config.toml
d_model = 512
n_kv_head = 1
parallel_block = false
Each number is 128 + 32 x the weight over its row's rms, rounded and kept within 0 to 255. Layers, rows and columns count from 0. Numbers have three digits each. The size before them is the row's rms in percent of the matrix's.

# gate: layer 5 MLP gate, 1728x512, rms 0.0391, rows 422-488, columns 192-255
# up: layer 5 MLP up, 1728x512, rms 0.0414, rows 422-488, columns 192-255
# down: layer 5 MLP down (transposed), 1728x512, rms 0.0379, rows 422-487, columns 192-255
gate422 105:137110152134185142119061099155113127156109141205127164161115142118077131144124134077130131106120086118107147172172121112082000174128141081103120104170146160151155164070158087084117131122180149
up422 105:096105108145095121148105149146143158120150152130145131201160208166138117110168175118170092110134101090158161140131119101065148136140158119126064157143134110135118110124152180092192157090182096
down422 104:159150101138119083137136140180117194162114121088138115101113137140095182107159177168087044163118154147087165128141203147169159152173135070111116136164110119140162071128161108150117103158078124
gate423 100:109146102145154191081186174141129124187143110127152167141080140096104080144154131161082154128129131076170143100174101124111126154150132125168125123168111146175044128140169095092159116167144131
up423 101:122150098139189140171175059051105135163077122130170158120116109157120194109115101165140115171182066123106146123077110131123165158132123140176127181172094113051139113113097121181097122096170124
down423 102:108146206121075104172117139107088130120125190086161062157141149123158116093093074129197155140107108141073103122101156076122083097099095205135159120082153097112119134109083126145175141055139162
gate424 096:127097164191108109091130170156128076090115115142130120140105165110126129069106112117081111125144090149095115173098100110149118116135167157087165104195110124135192157155113195110121107158153164
up424 106:105065156158126074155162113205095102131116127106173100123115145155097139126060131196113066160125131134115162156084110130150163133141142181119149122143186075145177175128121103124134104099149158
down424 101:103114167076143151101150141169092106112125106139208157147102134134117121133139082184116127150111133126113108115099174140166138105143142115109195118099141165126128158077131100205117166118136113
gate425 101:136125056143132167141073118134136159158170100130183148147136192174146107146139120143152125162132194143070167196034106077137117108054133084095136131078119152132197100106107157130139117159105172
up425 095:103096112196132154090135144139096175090133174080147142117150141109150154158125128147131062135119195138125127139140080104076166120135172167127133152175120084126125146130169095134162131115127121
down425 098:148127133113166129153187098148172178140096134128093159108098123071133109113140084129110128083157129150192112119081117179166088197120088147139140080131087166168095222157099201172092155134128063
gate426 106:126043175132198101157099160155144161146110095151163107185165151121077199091099124142122114122127091071118161105133146150115081140162154181150144150117048189110145121142151156163152150138110113
up426 106:140085174137125128117196132117074118177175112098177121097139130130111091149135093137119171156142149174072140159124077190162072113128154172136090125087078130140108129104125122126159178169123109
down426 108:130173123195112150103108123120113095029170182052169130140119122127154095145122154132136062132158141152098150121167089148146201173158142087070124128124111069154154113088141131197158176159136087
gate427 101:144111128105058172109115143130218108082039089140160129110118100131118140132181151105171118134101094133189165136070128068175162104116139120139081204148116174146138135131095133134082099147126146
up427 097:126137135159161140093119105109109151093142146164113140135079118101125111098173093121138124150160185153107139197092136090089140115121106099167111059093130168127163142122160066107078148191099082
down427 096:180147137103142120129108148137105125119062160089093168103172099101135126129121087116125049104105147148068151202098133092031147127121180135049131123165187106146170100091111121105148155046125168
gate428 100:114093195089084148096156180098124116135081119149113115135092143136103148090127104172102107136194136097100098139167174111132153109136149083140118160147102136209141209170098091097132149131133193
up428 100:119113126091133121132159141105152110110133063080174158159120122111135075204120117121142103123167147051148110158083150141049076082155113118155143096156113160101169111084181117157106176153131140
down428 102:075118073148109125123144152116087156135141110126094111137142160152134115099129120162143141095177087124151059102126127128108125126191140109152154118142161135160130114167163121098118171133083093
gate429 104:120086082100187141132158140090143148125167118173124087135111097141136150112078110103127124083134158128111069132160152120067083168172173066123132149166068090159088123090096163053130175178188184
up429 099:135132141080109134138134188141143111131065144141066164110113120165183167145113170113126082098142134123157118092146194146132103154192172105180141112163136133126167189122171139127137175100123153
down429 101:113172145128136137135088149108135112109137113134149114140139069137144089094074171137084124117174180125093133158136056073109092133139129114138146139101081100128146112131109141069140108183111145
gate430 104:170097104083160131147130184081102122113172201177164134149164148111100115137166106082111135134165146077140090120073079072106161140139110084100102145143067119086122132091083150095139104112124160
up430 103:091153122120175095127141162122171173207112156146109138167137106088092123113169080136102066169141002156112130084133094134140128176133113143179088121097145135119165118157138095114108134134132126
down430 106:131119146120122173176064147097112112119103110079110158071125102166115122130150143126136146124082132157121116097092141229107159130100141157127134092104109108155148103125159044122113148096236172
gate431 101:155175103126126068081120145128128105101092126147132085151131148098140144183161144119098139125112161090146148122133107181125029109152113086135161100188073145081116155110112137174102106123120148
up431 103:168145124135127095192207180139062129176142148108125100178149151093110100180132114089080114104116125112179110128155136135108149158115147155133172118133083214142150145086114112170117103125126090
down431 103:158134095137144130142158157149119166160115138106100124108193142119100159164131123167129105134109104131133166133106142121102127050067181184182147092130149198125098087158160086182095057124121137
gate432 098:092153111136117179133079127124109153113103140114081101115109074146088040088138171104149086125157168122128120142150091067144154161134136108200071204132135109103128122149148148158106191163157115
up432 091:091183120062115138138152126126144126150108184130150133064109092113094115117123130092113138109115043076170135117120132117131136099151142144130139144095101101109139107162129097146111119122102118
down432 094:164086139161134137177101080109137104108137134192122128138122173159110177140141150104093160156093178083150126133114090119149104154102122153132113135117119116154107166126085075106139096168094119
gate433 101:150119161130187179085138138062136130105079092071094117144145201166073096057133062124127164089145170084140165136154131139199136125145115147101110089163131163138162140090122099071099085172157198
up433 096:159179094194139179113143146078080090122133098106142118094143159100167105110178056095092210101115140131138097169101137176069151194166168098144105124128143099141091135118129149100107081126152097
down433 097:109071113111130144157136177117153065117102088085121099149122147106161166114162124152160139168105124100154147162179109147152122091085098134088094124196106136115167122101088113082137128125135148
gate434 101:109144119146120184100137164126128132109081135079154178153097167106127109175104092111122101173185121111169113174078108128122133132106202162081186178094184168119147113096138107133113100071179135
up434 099:176018182118138133103161176167121083131098097155120095213074087128166151092118166113085168155130199154160113134187101135122121122153116166168137100131111211073114077120108161107116135091073113
down434 101:116101115094146119166198132164096102141127137157145105141159138119090140106094169143153134087132185170137100088177143069143147145143106140102131124139138168076169194125105133089108085131144139
gate435 092:104089128085129176122163127188133087163142169150147123145145195121083182165137140135106060187148110049133145149090089097107190100105111121142186110114108142152150148150157167165082146103128146
up435 099:087129077102108141163179151148136137137162151169139098184178161144112180148171122119105147144145076106134180147116129143132175097109105111142116096103137103142131087104135152140133215109128118
down435 094:151118131179110091124090128092151117130083106094092125119123079130159091175146125152100187070108101161115141125124146121100059124132140136093153138114109126136156128164133098087137080152163152
gate436 100:181112151166104081151076101064106138168107092129121162178101158134151186118147109155069135127151083146058173080101066136126143136047118160099119117186100121135152168080073084157150093181128126
up436 098:089125093142152127132124161108136078077173080171126145147137135103147143094136105075175110122159153149135094115116119050185098172122089146104142151137041150156126161062069177155106139138109135
down436 099:062120130192143157137100127086140107172129122125111174104107070173163098110082101103163148116079123131118161094147134171141153158182135156124124047103152132148142143122148091148180108147116143
gate437 100:164101188126126102157129140130099127095152060183164148148122174141147150124102132152224183086164129144143152126156111120129106116069095164122127154100124241102105097118153097132148182120150125
up437 099:099133119160102172126100103100211130172120131144130154126154181108175159149176177086067088144162111122154157131184140160136115142153112147123106152098084087114143147130139173151083119072131134
down437 100:121146140076133139141168122113112147215132137171105111123086175099064142135124072103182120093163095114132099117181146111141154138097109181101120155083132149150084084088185126150103182138083117
gate438 097:091076150052189116123117151129154110157104148143159124143184113067096118127091125094119110156139144106058115130166090121136160144155135124153126086173116161162100182128153137098145101135068133
up438 092:152107116164116160112179130190117160156058089158117089175097151179148101110123086135105102220177106124099050166115093138113190107172072073180084099207108072108152140111157153070142132102088128
down438 095:154141086033143107203117139135134073153097148150141131093115118106169138148119153128155068096120186168141180129160132122101104174113166155118130138110158136128117171097144065130139120175168080
gate439 095:124190181102126137089108124106111216060132166182122062131129150131111182079146115111091135128114090121068071138171151105159115108073131126138162061086086143177190152149144144119107131158098161
up439 097:125143122124128100122116189161147141139133140118117143139094060167130096136075118164124211149143103114187099113136183136123113202146187081178172126091100153139083141124152073146127058106132128
down439 100:139160119097124157126075104159126136131127203158172132117111112172173128110142121176171165149113149153111087079066144100071135208104166110148200127083162139166055093113122115112188083095130134
gate440 100:203141165139130161119148120139152149139080138137116146124110151116106129144091075116127123113142117119155161103171080108133123056189144208190144160206156157094197082125148119144100137099116157
up440 104:199086216142096140116110175186133109160089143135065087083112099148143136114097039098060150119138115141085163179166111086097089068180123118116138093149087108147120095100172179163130124109099088
down440 102:115071083109126141142132165144132125137123110210110076146155123078094103120109103112134151061140084105120115111101112137158077182131134104117151131119076134096068179071093212166117104121128130
gate441 098:138116150037137156106128120093184119097132099148129143146107116133087114117169088090109121120148163091117143084125076102072124062121097125106124196130143151131111107174158118104117144189136183
up441 105:158136109111086063166114164129127132185205104143110095134137082130116150117098155162073181075120088114133098071131162165105108177114134077128084164137111121147094110136124188182166108125102080
down441 095:153102102091164131118127156140167056133079112154166114108096115148143143105156107134093140126156116107091119135137119096115148075100155149114162144125068143146108127179160179143149142131074126
gate442 088:208104139145117133138089064139091119144150111119068107077070138207147099064080131103185133096130149110146057133122157156106124153156113151125129103154180126170120106148169122111130147191107152
up442 086:164124045123085175140128136092161156079130093158186073154164132146079119136179110167120113100123129124163135152077112160122113102139109064142133150099101084122118166100105172122114098056126144
down442 085:148102201090124086122165111155107131124177166077063165076117155153137112042073178103120170137134162158158080103212133135112159174115145180128150120169176217142141157156128112140128149186075154
gate443 099:159143156142161170106059170161157126069127110141106145168072150132099116088130170113129124186085143098199062152150138085126127153153195168149117091096146181132100182133119215134147153178124169
up443 102:098122185148107180125146125089123126130104107180099150112126050143116101137108101144115161143130138126032166190197111123146141089194157146084188109042100076157094143166187089135098092098122119
down443 100:100162204100139135067043173177060120093118133106060108070079155107172130139119122122119120216098061103096139126146134071114121128152130111123168069088140147171142185129127206115142117107118133
gate444 102:109097131095114188104175165146134118116102157135114138126133147111125114093122128107154143098179114107083111173156134100148100140122104127132102113120032082109194172143118165111113189149119130
up444 102:120154072110094179136151143162123215065192148184081159184086110074082139147154124152106117105136090122151058133066152119155138098103169121059127136081096136083099119118154147135089105101140125
down444 101:107118075173129142129122129111118125081141091116112093140178099135169068137137123173140126132129144103149092123157110113133177085123070092150129106112102087163122107123169100117130172122144151
gate445 102:143160182135125138144151092100142131080102126126148106112136129126123138179117136122066153116086149101206141093084106080125104124144118104143121174153197160162137154062109085113086140127173159
up445 106:190120143120131150132131139117139182093106138129104130082131180143108137180146094125112151182137189091143135127188103147142094125100106086136082109048107138149151103091127073095137077143111042
down445 104:143127135105166128119177150131110113125157112046135143169128177133156127182175079122167112124162146126162100163145154176159101163140065132152135112132109150117131071116116141178076166135135136
gate446 104:133112088141120169139114149095165118155073134118141161139126139085113120155126129145116115179128116117140148160169106133173123129082114103073192114109187155191148140117127142110086157181119119
up446 115:133117123123168146138158121147171073125076156117128152151115089108154153181142123158107137152153120126155200124150126160135162105115146127083206117153170127158141128116111124148088141095150104
down446 109:147072130134132057115157122150108138164143109094135103128109135164181186136167077155145116104132121118118125103123144161144152093129106152105161122120108100159100054083150084119139129081184091
gate447 093:194120165117234161131156107102099133099097120152156188133095141101116140142125092116110086110078155095147147170134171140122080123142080131140116111144123131150173204097123160067060126207029133
up447 093:129108153164157179156178131116137122146092177128159161106123103087098153100135076141130098134091131128134148135107123145132119147185119149123113066117119084109184191081103172095080156149090134
down447 099:138094099129132155113163109149135117108143123168158118105109084125196106109114122109137151161133149107111157087150123204169143135152144110132120152158148159123187072171143102071137101077141108
gate448 105:182096151175079112189136123141106167103104105177165148178097205128128165154124091140080158090129110155128081159101078171131104100146121140109099119149141174082100115114111175090105190150135163
up448 100:121170126104066106157123119062134089101105157116149107177154095146121158127068123136116108099161152110141109043151088183115130135129071127131125168138132139104100097152087109129097138094154169
down448 101:175155205151134100150139140063137128126092139104113125192147135087153138163096111160145158093083092100125175088110161151109077107130158090102074140161136201154129163159183182131142072166193141
gate449 095:127155131132144220122132161069121108094120122157132145129166140102129143071135082101151124136134193138116126125093117062104142109146102113152215111128132125177149130141110104024094134155170146
up449 095:149135222140124137104123097146142123154124148174101126146121156120118123191130208158080125147127085064133139169128121149156150169102174138115078144153112158111130157132172158206149086127107088
down449 087:127120130129138174125104153120114117067157114156124163120141141106121146083137107119133154131141176113117134136126124085089129118140116110162155140091129129140161147097101088049100136152152120
gate450 103:165056140109185112120140190135159104072142164099108130128091162142154135103113135157128118085100075182101119108099096125168136104165079141120067127188032116139155118082118113120193089124082169
up450 102:147138152145108112140120127141141166139145144062073166150102138109128152176092130084108153105115174114168116102040061084062115125178053118106112101197159200134156132142142116135114141121095116
down450 103:195112113090103120086149145078084159072146106126122118144154107170094134126185158178117110180122134121112163096161150052109096101151106119114117168126101138082138114119133127130052103173104200
gate451 102:129127110173092119129127092098122101092023133100137131131135195094120148139133097102143100127153136087130135064074142096171120123127167051067105183161111120106154149135068139077120155168145128
up451 115:118156153139161181110152207129169168177194155170136110150125085118149141153142132106142205136069147210122147198184083128119118132133093153182181111111123142210147145138112176110109123112105138
down451 105:154207066151157190136071162131166124126163105211128079109075110131103131141117123106143145122146069084141098097179089086128181158094118114128116194150144141159122145096106153122132108110127125
gate452 094:141109169107158094084106119085140124108096137182110140124133114146126124163095132095081149130139144111156154156178148127117159101081200068099110117150072118172181140078072138115079079081157133
up452 097:153151135130070194079148115127080174147095110076165205075096091124140105156167100113155097128135115141140092101116128136101134157137141176172191133159161131122138090158134120166146162159078089
down452 096:105107115106136088125105114090096143112140135154050122120162140130115107113156150157133150161088141063100116132117151147153096113099145103162122141143092098149126099066125112152142152251092081
gate453 089:115069106129142095069105162064151134131142124223116135122145130138139152095140180151153099173166138131141122181139111125142102158147119101147135157097149156070147163209167174103088137096147115
up453 081:149169182095123113140161059158108145106147092063119090173118145123064159134126136082097164121170133122142159084132088121184183100182108208081115114170120156167166120096087084143133121106189115
down453 086:117121101126101117123096159106144180117121116129115182142162113141121135097106149142159103117121166099150119146116103108115120163115095145163162144119135106113081092148131161123140116120106145
gate454 097:146109148147173114127145148112163139086149118118110120113102088121097150113090107141118118096158143157124148146113146141172124090089103144110104154152131104166175122132099105112066086172157126
up454 100:137084086101091135132092032143132151130046092136129083177108176105122095158158169162159147169138133053158137074113186170107093155179114096152127160116122086057096068069167116107122137117106083
down454 098:092118144136124132139154142110140080088105064165097130134092105158118162118124165133210129143117154109138120160100122147146100146101114079095067190154144064170086024145132144158102126109084180
gate455 101:159150088119125087137155116156118092163141080112134117187099111116100113094158131103121124153208118127127136131183131153133083110146133190108169138132075120145147090097093129109095087129121141
up455 095:123122128204074124119114121085148083093114080126138134145149136092095158056133164121134103093178125116150120204141137117132161087090111079072108135136151115090146182154125159144118097091147093
down455 096:099106108150109149167096051121143130129117141139116146134135127105175175137092148096159085103113106136198141073069150181104141125162147119117113141163111112095144122114096145142137147101134124
gate456 094:142102157141128116120118104116133109136102113163098104161102164102077087075203127145149112191139145101149077120173173171081156148148159127150131137110127193187131113072152128107155101150159185
up456 096:088090126157112118153129155182120102199113143091120118173145124161122091100150110113175094129139116128144084160144129134106199098160118102122168106116113118141136109121103102126140090125157086
down456 095:122112105104151184141155123199127103179119069123195133132107127127065096176126151117103142071138087150216153163162145155160129144118129085096145143158144085126161187132156108126072087134169126
gate457 098:133108182092109186165107135199108169121105154118171110144123180131145157089166130109143098107161110128077152178123131106135124098133116108112111097090142113120126098170147145084135153150130133
up457 096:071144106137125139127144150119082099175137121094123169100131166087058144160133130142144157082154124151121207078090118078127128143146078166116117104100121116139136099126104127182138072125145083
down457 094:103168129108173101134144149124163080171119083156094156111105100129129132119100126109137120131103120120140122117149126089125145108090129107101113174160097136146123132100120123142163139105133107
gate458 117:152117120102127116146125163109154134089116154108159076088148090065129085148132151083124135107147152062122163074169114179144109084090072178095137138085070102101158116138149213145170145143122190
up458 114:053113114107105151115132106140128166153104090123186130118118097078075119100046120138147114179133133102074100137122106174189129113133127079121152156098189170162160131165128144181113154163163148
down458 113:126152167122140136144095123162139109140126094120126117134109145159013173129119119147053123071144153148141148161131153079105149101151167114114098122158145123155098202086112093093071111132174087
gate459 106:150061133112162093163125181139111147121072058144180147130112167121107143153106127149035125165141128110133164159120104112173081103137154129117109147208104122134172114113112176185136119174160103
up459 107:131222148078100146160113090131113115130095116146103105130184139075077212111131089143166185100088198112103216107167055125188118159116131113150167138161145116052102090106101138120099087159153128
down459 104:089161179108095164142085087075178135158172147131144157151106115099088120121124123135156119081135173136143145139162098118157128069134107109093097097088162077100141128132052119099148134118123099
gate460 104:131105136157100149120111128111186156100104146163105126152115172144091165123162162123139077167130202076144153125141139087140136139127081144128064143054109163172106147066107113124097134151169119
up460 104:133189097099141105107145096071079170089113109144108133119129106159165048184130140150141127152084142094113087102125116136078080165093093107099102096073160096136146138118166198131152106128088147
down460 105:151185089122128123108130148099129077052126075069158144149103124162189090127091131092149125121129113155092164089162121171114109098120187146097146166154114103184171131119107164163131178190142124
gate461 107:139103148148173128122132131116152127148083077141090155157143132116086142115160156149069156117135147113162164094121153144077142125108139138170130127115157156182186162081127110163152100151119176
up461 102:110113073135127124097127135110150110074059096094215114117092127146117108096148167188140097163143147085117118165139098111065129102172137105112170175090115109185110095139151103136124161149158120
down461 103:086059166123146137139101141121127180178146101085145162126128135046163117182153190077154071146081139157129118099117191131171082134110078115122090126116163132107183102089119129158143119125109110
gate462 103:144110124110162204120132119099132157129144157137094198170124168077068128105122118119094184092177205125073141147087121119145139079126115129092131162162068133107121123136108124158084138169143140
up462 099:125076134090089105157118137089109151175097154146142146130131133116182106196116172109135126161100085132116150157117115098065165119090152165116106113133086098131106109156077081142114112092164128
down462 102:154126138144110158129180126121067154106123091149134131119098095134094144159150099142186146139075142151064110106143127172199114136157103120079088208147074142124106122128072139136145152109126161
gate463 099:122154169109167138090164048032159098095089116135177181170136194160070144136169205091070131143163137131111174196124088099157160116156135136112155134115117155155163141171154122147118043146184140
up463 108:144090038151054118156138183142071187141196146142145084121143145130168168100141084132203147129106110134123091133106155170149085182110101140110148120076116180105130088176148128129170152130029121
down463 105:077108117174148069185129107151120129135128114098132092153125138174174123170145179106152090140122121115055097185143122129111145106090155143115127202108115166144147096105154101100117134070072118
gate464 098:156115136141144138154102105131149106086122155152138131107087149160138150111166123103107181112171172090106091165099072088129090127109083108123157106099097125190146098139082109046135126175111201
up464 099:141090145069201118132129101079132093087121075140058173062120086175204127149142137164138102132139118139135141138165135137141101174160151064172128096145151146103080156143112142145086103179157065
down464 100:134166145096130118143081108127145192066104069151127157106114157138189055173118106131079108138121113107124131107122124168117119131093122083151160146120156135120116159184106129159090114097110127
gate465 105:133194123138083175142106171131180134207082175150148156069123092108111253146125125173084146148061150109165136140153134177201154133075203110161185140155166120173168117116130131101069167203188100
up465 109:104150147083218153110114126072124183123075147130137124087125120130151090203138144064147120166119140123114120140166096133115158170105132098132084128141147138082108186180139118139174122093175135
down465 107:117097094174148182135113138108116123136090122113142178122116171148129099164118112128081152139081086155146149139103182159103135083095129118129129139087174134155133106194143086128199107078139191
gate466 096:094126125047129139097088102075166090090116106182135092133118161101140142137130115118175160117152143071176093126164089094170134104121135088136178088149133159116151135156121168094083131119151199
up466 112:141100177125125140168134114142127164144122180109149168116142125111119133138141105184046140136162081195061132157095177110134119100156135189095159147117088091114146109135160053088156107119121165
down466 104:178139188068124175175113081107094146092136125142114088125173093191137103160119060124108130053131163139060124136057157136147139095108099148180152104164053122111129110144081135117121105110131205
gate467 095:165114106120103156081114162108145160121095126130087196121113148123108122107125098144161107131094130130136172155097122127130157139111147160082149112103168112101116093117146139110089071083207124
up467 096:157161125118194053218114042062082113147126102103160105136113115093124139198116167097115116144135128106040136063165154164151125112097096129120105106156078112106166138163111115146148128105094158
down467 099:135151056126150119105120082127125109134105127135126128123148125150086147079160142099079094117178109105100115112164134125196137134131075090127085143181110144162143150120086177161141107102124152
gate468 095:149103085159098123082096097080096115123123118154105074067115096119116070096096141093175106155106191136192149103129116170110110160104116041180125165091155160172107089141120168092060182124125086
up468 090:091169097157126162095133140106114142054119180150115144151185135117137118135140079140108117188114096103150140092160128140181153148102136101167131102103139107155074130110146197127086122095167162
down468 092:175126156099110106218166159141173070165138072141170142144141198154147120135139100152122137074142134162115171132120172103057092079112205143156064107066115124113163114170118080120147097134153161
gate469 099:205136155097112138103128131100118165106097141093154149101106150132115070179155135106129096153128139106193172088175097112163151056143108122095116173131091119136126171094144085128122092165157103
up469 099:095086172136114126101188138087112133134160097149138142128125137099090076105108163154167138135186095153117117148149139124205120156152159095129176164103105061087144146128113125131140107175120143
down469 100:101129072109128145116173083077145108124118187130138121186152163143155119106133135125153077129192158125148107138158137121184150099129173073061150158115141079112115108121121165176195127179150165
gate470 102:182141140097131188135114125095129075154142073101109154101085157055037137131169119157134106133125079117106148165113108112118089125053113131171098116136156096146137161203149133024079123114161088
up470 098:071155192115142087134092155169130152095084171125171181118102096168133129116054140085144191125128156137131179108162178111113163076130144092145136071145115154140141117088088129121128146196110194
down470 097:121158136096144095105162104100123147149111155129157158130135074107090158123093143128114152125150089093110138149079103074090139088196168120137131087132132135222130163138103139083105139150145182
gate471 097:191110165125091145105137124145156138137103101151153120078106176064083137136108082134135145122158142148148066141150110135099104181123160110068122153140109153117188115152120147137154097174177103
up471 097:067108094171148135145152135127108171113090103128114105173119155194154141139142144125105096109112144144085151103110097153140101105133137180107113124152146140136137169127139096137107164122108177
down471 099:090132187155169156094120084142101139147083084046123140136196153120130079149129139127099119133160134214120106154140114175094095122133129125092098097126145151185150140124158148118143138202223148
gate472 100:123136123138138133111182080083075114129129157130141134135158191148121086171081136075103139062125175121145157119158107141070104152098161139131091109117139145119143152135136140037149092183183135
up472 094:139162152177119139131093112144117127181143107128094108159155112128160143139119156117134095117168110141153154142154122158164105105107129132122159089087073127076155114096203122189147096144137132
down472 098:098107091142134058139179109142104146118109172177145048081094120144139173173136111111131139118124082118101049142101128133110192113138029140119129127159089130102172130186092102130119143118104129
gate473 100:169122188092103086148110115163120127115113140119100109094042108179092139124154125112106147136091157105212077137152089100164191148180127121197141123169077125135107141115161137090116096069225111
up473 093:137106078182108106102144134143078077123128145130131108186149125147141162117078106108129065199062075121134095144118109135096172142076155072133145120148101098126115056127157174119148100145172170
down473 098:074061081089163110093160135145170119129132081136103138110112147109235086120118129132140169116102137149127147115109147149110100159071160142132145153120141099166151144153131093127125174106112133
gate474 092:163090137151107150154145096110092122107102151132114114138142123090166138176126130112111115177093147137147106148100150093104104105169090164148149161130146171141100139129153148109164193100143150
up474 089:100115106143172066111102126104189131121155179175109078129088121165147083074156138135149175131111150115153101137136149122146108118184159069181145121120104141133078136119123138142151106113075140
down474 088:132174114131148141132112161153096105127114087067190097125163126098215120116116145139099128168182113100090142142103122156125142155139148153104137085076125115143137189170170155160100087101126081
gate475 104:183131076104149137098162111081087224142141143105123160147117230095078117157141145131141154139169176109160049097183050159120109120131125159159138097117113138114082141101107109115116103176085093
up475 098:119110194116108166126141103121125080135102076119112140138116093088147164133116129095174169148139139138132207109067162114149127157127177061084187130133213130080133106172139138117124154092127146
down475 099:126158136140160156121150117116131154177119150161126131113153134099159124220158170115150096152141141149149141122184141144114088132136102181115086137156126097164118122122088144179100185132156089
gate476 092:135146131118079093148132129103133058159119139141142194050085110116151148074110180098083085123114085140105079165172130106120062104067115119072096185154120133158143116164090147125152120120133137
up476 088:124142113136136110167107138162166131160092145168096148092072111181170110077108143108174125121083125147141103153134135160117111149103106112154115140157139146115114108128102100112127122182088153
down476 092:121121135143154144102100160140104159150126168119070083160153163108068171166163100184177155133157110141111119097129116131149159150184136110164138107168151143102151094084164138214149130160093112
gate477 105:095108220105109169151144194156150125062141131181081125136069129103166103151163167099115131136178093085089078098155131143172162106172135129134099096128102187176139170135175150145125136163089140
up477 102:155082090142116149092189133111163142093123156129124087125122145111173177123136154107136063228136096173152142149141099130164129116083122133133143119118111106134126089117239024143155169140071166
down477 102:073125151121142120077113147153103182107162136098163151070193151135120106128143132144183121176121164171097127137149165103080107127152171064150101111144145110135108111131148168104136127160152122
gate478 102:105177162116139192107125106162150041076044143104156155143183139150136198093119195150135160162203140152087174154146135092119128177092072107076129169127151109151152156199119125065150072096205126
up478 108:164083192140119134125124165097061131118160140122177133129079107101121150146133087161085089166068078117146114117161072107130096123172150117135093142119108098155135103103154145137175168163103126
down478 106:137160188137143113164114128125161144112089097130161157107116130107141153205108096154123108158163098135132132133182092096158105109039116138116142175135128074151146142133115090135098127120165151
gate479 109:142143085075107161145152178091149163107040062127118121181136167119131113103141178107123142137180143069148100146136165072191098086071141163123161162098134173114159137151168120141117141148197108
up479 107:132142095148145127158156115147104119155134141118083118138123118109138075142151098116086144106097107132135129129029145144073132130105153153232140153138092133159175165187176134119117171184182192
down479 108:117155145144108109119102193095149174121058093126130125121147177114149177127150065141164201165118064143114122155099140178057082115197102125117106134152109092131091144134115093106169073095158162
gate480 102:124082123144092157133103136107149152142087075154172163072065121107047115145147155149131077144146176060178173105128102116135085067153074141162129094122147151170107163123155102141144196142132174
up480 100:124158164102078179092154075114083121181152085099121165126159150095121165143121116150090094142140108134075099093125130136150131181142134170139112112160107085139188092127120042116160163120175123
down480 100:144132145063115123036117082138131063183122118112054135152179140108133123140171091180147119160131136095117172114143160079092143150106134179153109086100142125065160118119187127084078124073128121
gate481 095:143126140155115131128094129162116124127098167136118158185131093105149171099152117060120154165130167096146197118119120164164063117134156115120101088217110171152161159124123208077120110163108153
up481 096:068144087153124093100076186125140162088167123121128127096158133135137138163127191148188117160123181113159143154104112111154154125127133099111120165095140161150093172096133157179127101103188195
down481 098:150142087175090150138164147139155112103163108122187149163158117116170122117124116163185138112124128145083156132120097145166163188100154104160159063180132115149139128112155203115093092116130092
gate482 099:143193104152068095145161099104131095118110168105163135095169162089113211138147080125136172108094139146114088106069140170158157137121110154132110153137168122120155149117155135121145091110178131
up482 093:144139147118079109166167107163125148073124125137178094226126163100161137160080115203172116125101077142097096156102160129148049182114123086086140124153109100107133127108111105177134108136096108
down482 098:178180119127179166113124147174149131142133134154163114081108112174169141121130190145149112139156114078111082100161080127078088107044117126171117131133085145175113118127157174118120158138094153
gate483 103:151151176176162132082149095109156127125080083106089160178077085101097093137148140128099142119128111124187157087137096108142159167142156119127117136154132114123161174134138074099104102159132109
up483 104:183161062125106154111121052100168166090134153145076082137150100177082163160165186107095138090106068087137142133128113105142149173101092154083122196102112136149094123089121155166133086075153092
down483 109:050117093111157180080085172080114074168077126106131161130207087181192089130117151125105108159250147141132149176126099089145137155130137173088136065113195139147153075171084102107122077160149082
gate484 106:114139084153160181065124094104130146076115109065164112105193113123114148174171054109126106182137172135097120120091169140132106150155119147059141156110186108088137124176119106106133166124196141
up484 107:131136145112121144087113177109105208080186104137058012138128164106130115101148185091111097160218145090149113172162144129066079169120082163127093094086137163158097128105119161080142150113134133
down484 106:177086157116202144073113162158128155164107132113124177168142084156149115152159150175146150120086144166111095115123108193121135093195161124097146153130178147151156159176113123171149103141071153
gate485 099:191106092107131057073165130149128089108111076166146167149110142000110069139090104097112119147132129111137120130101116158161156143078200081122183090132042145083100112128081123126192122136208129
up485 103:103126118134084107173080126154136152119079151096145102120152148151103117118114141136213119140136187092085123129126079125079119214126119110128226144117164126113133129166157092120152118129148143
down485 102:117178136077122197103083153100110105123088076039123125087150127069157132136154148057105097162146103138166101156141130130084191112165142125086128194145136050184181153098095150150155119113135070
gate486 106:185080182114148145059088062146117175172048114182094112027115127131052126141180117187136154078153196118083106144157138103109134068164153148102142127171099124086128139159137080083116109128147166
up486 111:148117124139166180078000114179156069094142153121070113110134155130115112110120113161140149139146152086108108136102108084124111191131152079124159126146081080088141120137098105115143114104116145
down486 106:153125165157141144121136164151194120109081071100133134057126091114134087092148145110186128074146133117096152139131090123122110074122118093122104123139090133191118133058145147081087157086146132
gate487 101:137085140169144071130142113133173149124181041155156142137152160076126124170190116071069147113152155100157175094153167064165110112134092103143081117136074183185106112149171132157146126129153100
up487 103:133145113165103101069043110145143100121158187096201169102089105106107136131144156096101161150116158149120091116108143153108125088106075110135111124077146115127100153127135118178151147154055111
down487 104:116118132109120122145111108174144147166135100150117089079128140085098095141103127112129128172151150106179093146137123142143123122102080152138162124096150197071171178163113128052205118118140065
gate488 078:157095149045136145120088131104115148133072125124180129139114163064093148161164140119127152090157146096126140137106123130134138118122176126124172163155118175111144132143112145077080087165131132
up488 154:105146086131104069182121113166077139154174162102108104129140098132138116127076180165145145116112099164102100132113185157116145198128149081117103128096158067109082089112136089163150131102073076